python train.py --head_dim=32 --d_mlp=1024 --norm_place="out" --rope_fraction=1.0 --init="normal" --init_std_qkv=0.0342 --optimizer="soap_variant" --lr=0.00639 --decay_fraction=0.472 --decay_shape="linear" --final_lr_fraction=0.0
Each number is 128 + 24 x the weight over its row's rms, rounded and kept within 0 to 255. Layers, rows and columns count from 0. The size above them is the row's rms in percent of the matrix's.

# layer 7 MLP down (transposed), 1024x256, rms 0.225, rows 548-564, columns 64-127
size [ 99  99 104  95  98  99  95 103  97 101 101  97  99  96  97 102 104]
[[150  90  93 146 159 110 140 129 135 157 124 162 124 154 110 106 116 142 151  99 113 134 129 191 116 114 124 123 136  99 126 117 186 107 136 109 140 126 158 126 109 145 156 149 142 127 102  90 136 123 109 138 133  93 113  93 126 148 131 121 135 136 143 127]
 [136  92 130  72 132 104  90 114 121 139 104 171 129 110 124 139 113 107  80 111 153  99 177 175 128 138 138 172 101 131 165 145  97 106 149 151 133 135  76 119 133 112 131 167  62 141 162 142  96 103 137 136 128 132 150  66 162 132 134 116 116 101 116 111]
 [115 141 127 137 145 114 134 139 130  95 142  62 132 130 107 127  87 137 127 138 137 162 127 161 143 109 165 131 139 116 149  82 120 117 100 126  97 106 148 129 164 103  81 167  77 173 113 107 137 160 132 102 158 103 112  68 112 114 124 108 150 148 141 115]
 [137 135 108 120 111 112 136 120 115 163 132 116 100 133 118  96 116 130 137 106 113 142 123 101 177  96 141 113 112  97 102  92 154 137  94 169 121 135 142 114 153  95 125 143 117 145  85 147 136 113 139 117 133 111  55  88  96 140  96 127 145 117 171  99]
 [148 142 132 181 117 115 133  99 113  99 125 119 149 133 131 183 114 167 139 133 120 169 118 106 116 154 122  55 139 170 123 125 139 137 122  61 137 124 113 133 157 182 129 206 137 167 153 158 153 128 118  90 121 112 138 129 125  56 127 122 138 132 138 130]
 [135 103 130  95 144 176 126 158 137 171 106  68 116 105  80 100 133 124 129 151 162 139 132 150 157 136 168 131 141 104 143 104 110 121 107 173 140  74 139 138 141 127 128 128 124 116  96 107  83 105 120 130 155 151 132 127 137 169 151  98 102 103 108 109]
 [103 144 179 160 111 101 104 162 162 126 112 138 148  70 133 154 132 110 105 140 113 128  91 128 138 113 111 142 112 153 127 154 118 123  98 128 113 127  78 141 135 130 108 100  84  94 132 114 108 140 172 138 138  87 134  80 141  92  90 114 133 121 145 135]
 [109 151 159 134 141 135  63 139 135 104 218 151 149 128 155 120 114 147  98 130 184 130 139 148 140 137 134 115 155 148 133 158 130 143 147 100 148 136 164 148 116 113 121 111 136  85 186  92 127 129 145 110 108 154 123 153 123 151 159 146 106 123 105 164]
 [133 115 130 124 156 132 120 135 114 166 108 186 154 176 145 144 154 123 111 142 129  63 115 127 123 142 124 143 125 140 119 204 161 129 145 130  88 136 106 103 140  90 190  88 148  98 136 130 123 137 124 118 156 117 156 119 128 134 119  91 116 127 149 112]
 [167 156 142 154 141 121 145 135  51 135  94 126 137 130 121 160 144  96 163 135 137 111  88 167 142 129 168 118 175 132 107 108 119 143 115 102 140 183 127 141 122 130 121  70 126 127 107 146 153 144 131  65 135 152 144 119 149 109 120 175 170 139 143 116]
 [143 131 166 128 123 135  80 134 127 106 135 125 116 132 176 148  82 146 135 137 111 130 127 117 101 129  76 142 105 137 149 136  89 115  90  95 133 101 138 135 145 149 169 112 148  76 142  80 117 117 111 131 142  93 118 113 111 140 144 120 126 137  98 140]
 [132 124 171 128 124 127 142 124 158 118 116 112 127 123 118  81 116  98 187 119 127 169 101 143 123 109 142 130 105 111 133  94  94 154 113 116 143 113 113 102 122 118 146 108 135 122 103 138 146 161 114  78 129 108  91 124 171 127 121 142 164 133 102 124]
 [131 138 142  94 107 105 114 121 132 139 128 141 122 152 136 116 122 156 133 106 179 121  88 126 127 125 130  98 133 106 119 212 195  97 123 137 114 147 138 101 123 118  74 139  96 117 146 153  91 107  85 139 114 130 163 122 150 167 146 122 114 175 104 132]
 [134 168 121 155 203 164 136 154 145 119 149 152 113  98 131 187 120 137 140 133 108 164 130 129 147  94  93 143 125  99 113 134  91 114 122 103 135 144 131  89 119 119 109 113 133 131 115  90 127 129 120 127 110 124 130  81 180 168 140 163  87 153 145 140]
 [101 103 124 128  85  86 139 137 150 154  69 126 112 108 106  96 108 145 143 138 150 138 153  66  96 121 162 152  80 123 100 111 118 130 106 172 120 112 141 124 116 103  96 120 143  99 111 132  89 154 132  83 169  99 122 152 104 162 105 128 114 162 140 136]
 [108 114 143 125  97 116 144 138 117 105 113 102 171 175  92 130 147 129  61 162 155 157 103 138 108 145 133 138  97 151 152 150 118 101 127 163 108 120 106 120  77 129 109 131 129 102 117 119 105 142  73  91 112 160 133 167 130  85 131 109 130 150 118 124]
 [111 185 154 171 150  96 111 129 132 182 128 122  84 155 143 134 130 170 130 139 126 129 146  62 120 154 137 138 113 156 145 144 159 130 119 150 102  62 124 166 151 103 111  93  87 118 151 159 138 114 144 114  90 146 132 116 107 149 155 111 138  97 112 186]]
# layer 7 MLP gate, 1024x256, rms 0.241, rows 549-564, columns 64-127
size [103  97 104 106 115  95 105 104  97 104 100  97 109  99  84  97]
[[ 75  85 115 153 130 138 115 136 152 124 105 185 133 112 147 142 100 126 173 107 111  98 132 139 104 184 107 175 133 101 148  89 124 105 112 131 124 119 109 122 159 109 138 146 131 142 141 171 139 143 157 120 151 107 147 139 129 134 109 118 136 155 121 112]
 [ 99 125 123 136  85 104 102  90 115 161  96 124 113 122 162 159  98 153 126 136 126 127 141 106 160 105 146 127  88 123 151 123  94 138 125 124 133 156 117 169 111 136 132 135 143  95 149  93 153 109 128 129 115 134 165 171  98 114 124 159 123  88 112 140]
 [102 168 131 117 122 108  90 103 132 153 135 143 118 135 141  78 131 175 113 132 153 116 110 113 108 125 178 118 141  69  99 125 122 108 106 157  77 138 137  95 144 123  99 129 143 144 173 100 151 121 120 160 131 114 106 104 117 138 122 154 183  92 159 152]
 [160 146 168 135  97 121 110 130 107  96 130 115 163 125 127 109 121 117 151 150 127 118 138 160 115 160  84  80  82 125 104 197 139 158 109 114 117 129 107 106 106 139 113 104 109 128 142  86  83 134 125 124 112 145 150 128 127 143 135  90 164 135 167 116]
 [135  92 111 125 111 122 101 144 173 154  82 112 128 118 124 157 147 129 150 111 150 133 123  72 154 120 117 146 160 132 140 116 100 102 137 118 124 120 162 140 114 157 131 149 165 158  99 148 118  93 123 132 102 107 139 144 140  89 125 109 147 158 122 137]
 [147 120 105 152 118 181 156 137 132 139 145 142 142 153 162 143 124 176 121 120 117  79 130 155 136  77 110 120 120 176 153  92 125 123 145 127 130 130 124 149  71 131  62 101 163 118  69 128 145 181 135 113 117  86 113 113 119 130 169 143 128 100 144 118]
 [ 82 158 124 133 134 122 134 139 132  99 129 140 130 144 153 155  97 119 104 173 139  85 167 117 151 134 140 118 134 140  81  88 141 120  90  76  73 116 101 129 131 115 120 144 157 121 157 126 110 111  99 135 174 106 112 142 128 101 132 139 119 134 121 120]
 [147 156  57 131 149 125 161 164 117 119 134 130 134 174 134  98 124 145 169  92 103 154 120 124  92 117 132 127 136 112 167 138 113 125 128 124 154 153  74 125 157 137  92 132 167 145  90 124 131 133 131 134 127 143 128 155 164 141  94 141 143 120 122 158]
 [ 86 132 166 131 151 122 122 149 159 134 138 122 109 125 130 131 116 149 136 146 166 134  88 143 131 173 173 155 127 108  96 142 127 158  85 130 135 105 129  93  44 133 161 129 162 150 112 109 151 137 142 110 162 179  99 128 141 110 119 113 114 123  96 170]
 [124 143 131 131 129 122 125  85  90 127 153 202 109 131 127 107 144 136  69 117 131 120 120 109 185 128 155  97 132  98 119 142  94 132  71 147 137 169  79 139  93 126 135 160 103 125 137 146 128 120 113 165 155 119 130 139  84 132 194 131 121  96 136 148]
 [141 123 132 135 157  94  97 171 131 101 119 161 121 124 119 132 113 155 148 144  87 147 121 143 143 145 162 154 118 110 177 107 146  59 138  69 134 131 126 126 110 169 144 107 141 138 145 131 115 144 171 114 109 110 138 110 144 111 162 116 140  87 113 121]
 [128 131 153  74 109 148 138 113 137 165 114 141 108 136 103 132  76 121 100 112 135  97 193 153 123 126 122 133 123 107 140 178 162 158 150 140 129 145 113 143 120 114 146 101  92 113 133 166 104 141 112 122 157  75 133 148 118 151  90 140 135 139 110 180]
 [143  75 117 137 137 112 149 136  96 103 100 147 129 119 115 136 120 156 126 128 133 153 105 166 145 148 143 118 159 149  98 113 160 123 116 114 106 136 126 113 186 150 122 139 106 165 146 169 136 125 165  77 118 178 166 135 123 110 109 133 115 121 180 146]
 [127 149 124  66 130 145 171 128 128 134 149 134  91 137 123 143  92 134  82 162 167 135 137 161 132 113 109 132 126 122  90 164 125 112  62 124 147 128  98 108 151 145 160 134 154 125 130  88 128 114 137 122 102 117  85 156 136  91 125 126 192 159 105 138]
 [108 126 131 127 129 151 109 127  99 111 125 173  59 131 107 154 145  99 150 133 152 116 126 112 129 138 141 159 110 108 106 112 145 156 123 113  93 173 101  89 107 140 147  93 121 128 137 135 139  87 128 126 139 106 153 124  89 139 130 169 119 154 112 131]
 [ 84 108 150  84 145 133 161 117 189 131 143 178 124 121 109 169 120 109 133 135 164 147 111 121 166 137 151 155 124 144 116 160 130 140 133 161 142 101 114 129 159 136 140 142  42 111 133 151 155 147 141 166 136 111 134 159 109 167  72 131 148 150 105 179]]
# layer 7 MLP up, 1024x256, rms 0.248, rows 549-564, columns 64-127
size [ 95 107  99 105 111 101  95  92  92 105  94  93 102 103  87 105]
[[120 115 152 125 140 145 155 105 160  97 145 110 156 147 122 116 109 105  77 156 112 146 117 122 114 140 161  90  92 146  84 151 109  96 104 142 137 125 154 122 117 171 139 116 133 127 136  90 159 130 137  99 132 102 154 111 109 165 133 108 144 144 153  89]
 [125 140 161 127 159 154 156 116 125 134 111  69 146 102 144 104 166 171 145 115 150 119 161 111 129 149 100  67 114 140  90 107 134 129 129 143 169 138 139 172 125 150 126 125 152 140 202 124  93 104 152 134  96 110 141 171 170 143 106 138 112 138 148 101]
 [139 133 114 130 119 142 139 102 134 133 117 117 117 177 115 174 114 123 125 136 146 129 146 155 135 109 161 129 138 134 145 172 148 144 148 114 131 132 119 103 146 125 135 143 117  74 128 106 114 116 114 124  81 134 149 163 121 132 134 139 149 124 121 151]
 [132 130 100 128 109 129 167 146 142 178 184 198 122 143 156 180 150 138 165 119 133 117 143 150 140 159 156 137  90 126 116 122 110  99 119 187 157 122 116 127 140 129 130 114 102 170 131 120 139 184 100 149  93 151 111 131 122 138 141 153 132  99 131 121]
 [156 132 127 137 124 132 114 114 158 150 114 127 132 145  74 141 125 114 154 130 130 103 155 121 141 102  85 167 132 135 156 163 125 127 155 113 134 190 143 133 107 104 125 148 141 109  88 142 126  85 114 124 120 134 124 118 146  87 149 168 132 125 128 104]
 [146 108  99 113  69 108 178  91 114 120 110 114 162 132 109 135 103 132 139 105 141  90 121 156 166 152 152 132 155 127 143 132 115  99 144 121 167 146 135 125  74 117 102 134 152 141 146  83 114 128 154 147 122 116 115 157  82 155 157 135 128 150 132 105]
 [114 127 127 164 104 133 136 131 137 141 116 116 120 123 114 135 110  95 104 140 150  79 132 169 125 115 173 127 135 134 173 112 115 139  87 131 167 101 165 127 127 120 180 115 144 160 124 126 154 112 140  72 122 144 156 109 118  95 102 110 144 129 183 160]
 [143 162 127 155 134 121 154  93  95 164 143 182  97 137 153 199 145  95 132 100 104 139 112 105 144 105 168 141 148 135 133 106 155 157 117  68 158 133 118 100 131 113  87 131 121 128  89 110 128 138 111 153 122 113 141 157 158 114 131 171 105 158 144 132]
 [106 128 113 140  68 125 105 167 160 138 123  88 160  81 124 136 162 149 153 103  88 159  96 101  85 153 168 146 126 136 110 156 109 116 103 137 138 111 105 137 139 143 138 144 118 109 149 140 143 110 168 148 126 115  85  97 157 114 150 166  92 135 107 135]
 [141 111 107 157 122 123 132 134 162 165 134 117 138  83  92 121  86 146 150 130 104 162 161 125 121 181 103 174  82 125 114 176  94 128 133  81 142 116 154 118 143 158 123 121 160 119 129 106  80 124  96 128 163 110 141 131 130 127 129 137 112 118 143 102]
 [131 111  85 136 121 130  79 134 151  91 151 127 162 111 138 101 174 176 118 167 173 109 180 155 113 155 125 112 102 122 133 165 139 163 117 114 144 138 152 111 124 129 100 112 123 108 151 136 116 142  79 125 142 103  75  96 140 133 149 143 125 120 141 112]
 [116 106 143 162 147 188  79 169 117 123 127  80 116 133 131 135 132 198 130 132 138 118 108 163 114 116 125 122 188 114 101  87 137 147 126 131 126  98 101 135 106 136  92 148 149 109 120 125 134 131 128 101 108 125 132 152 103 138 119 161 129 168 127 127]
 [131 193 153 130 125 124 119 130 123 109 150 113 146 121 109 101 124 118 135 132 174 131 151 111 143 109 129 117 125 139  89 121 130 152 151 139  98 152 102 161  73 140 125 181 145 135 136 110 122 166  67 146 148 157 107 126 151 124 151  87 136 108 112 116]
 [ 73 114 160 110 125 135 154 107 133 170 119 121 128 102 117 168 129 158 122 150 118 154 133 123 159  90 140  98 115 120  94  84 187 125 139 143 145 111 135 123 131 130 111 133 183 135 102 142  96 184  96 125  86 133  96  89 164 139 101 130 116 133 172 152]
 [123 147 139 100 159  83 148 194 121 173 154 162 131 131 152 100 117 138 123  90 132 140 138 106 124 124 152 149 121 121 109 131 155 107 157 103 138 111 140 145 112  95 131 104 167 115 112 129 147 115 150 109 126 138 116 137 131 122 165 135 195  89 158 140]
 [151 132 156 119 118 131  95  99 122 119 152 102 137  93 119 173 135  74 115 178 140 143  86 141 140 129  97 108 114  99  87 144 117 166 109 123 109 153  69 136 138  88 104 109 134 160  99  83 125 136 112  86 110 141 117 116 103 132 121 118 144 118 142 117]]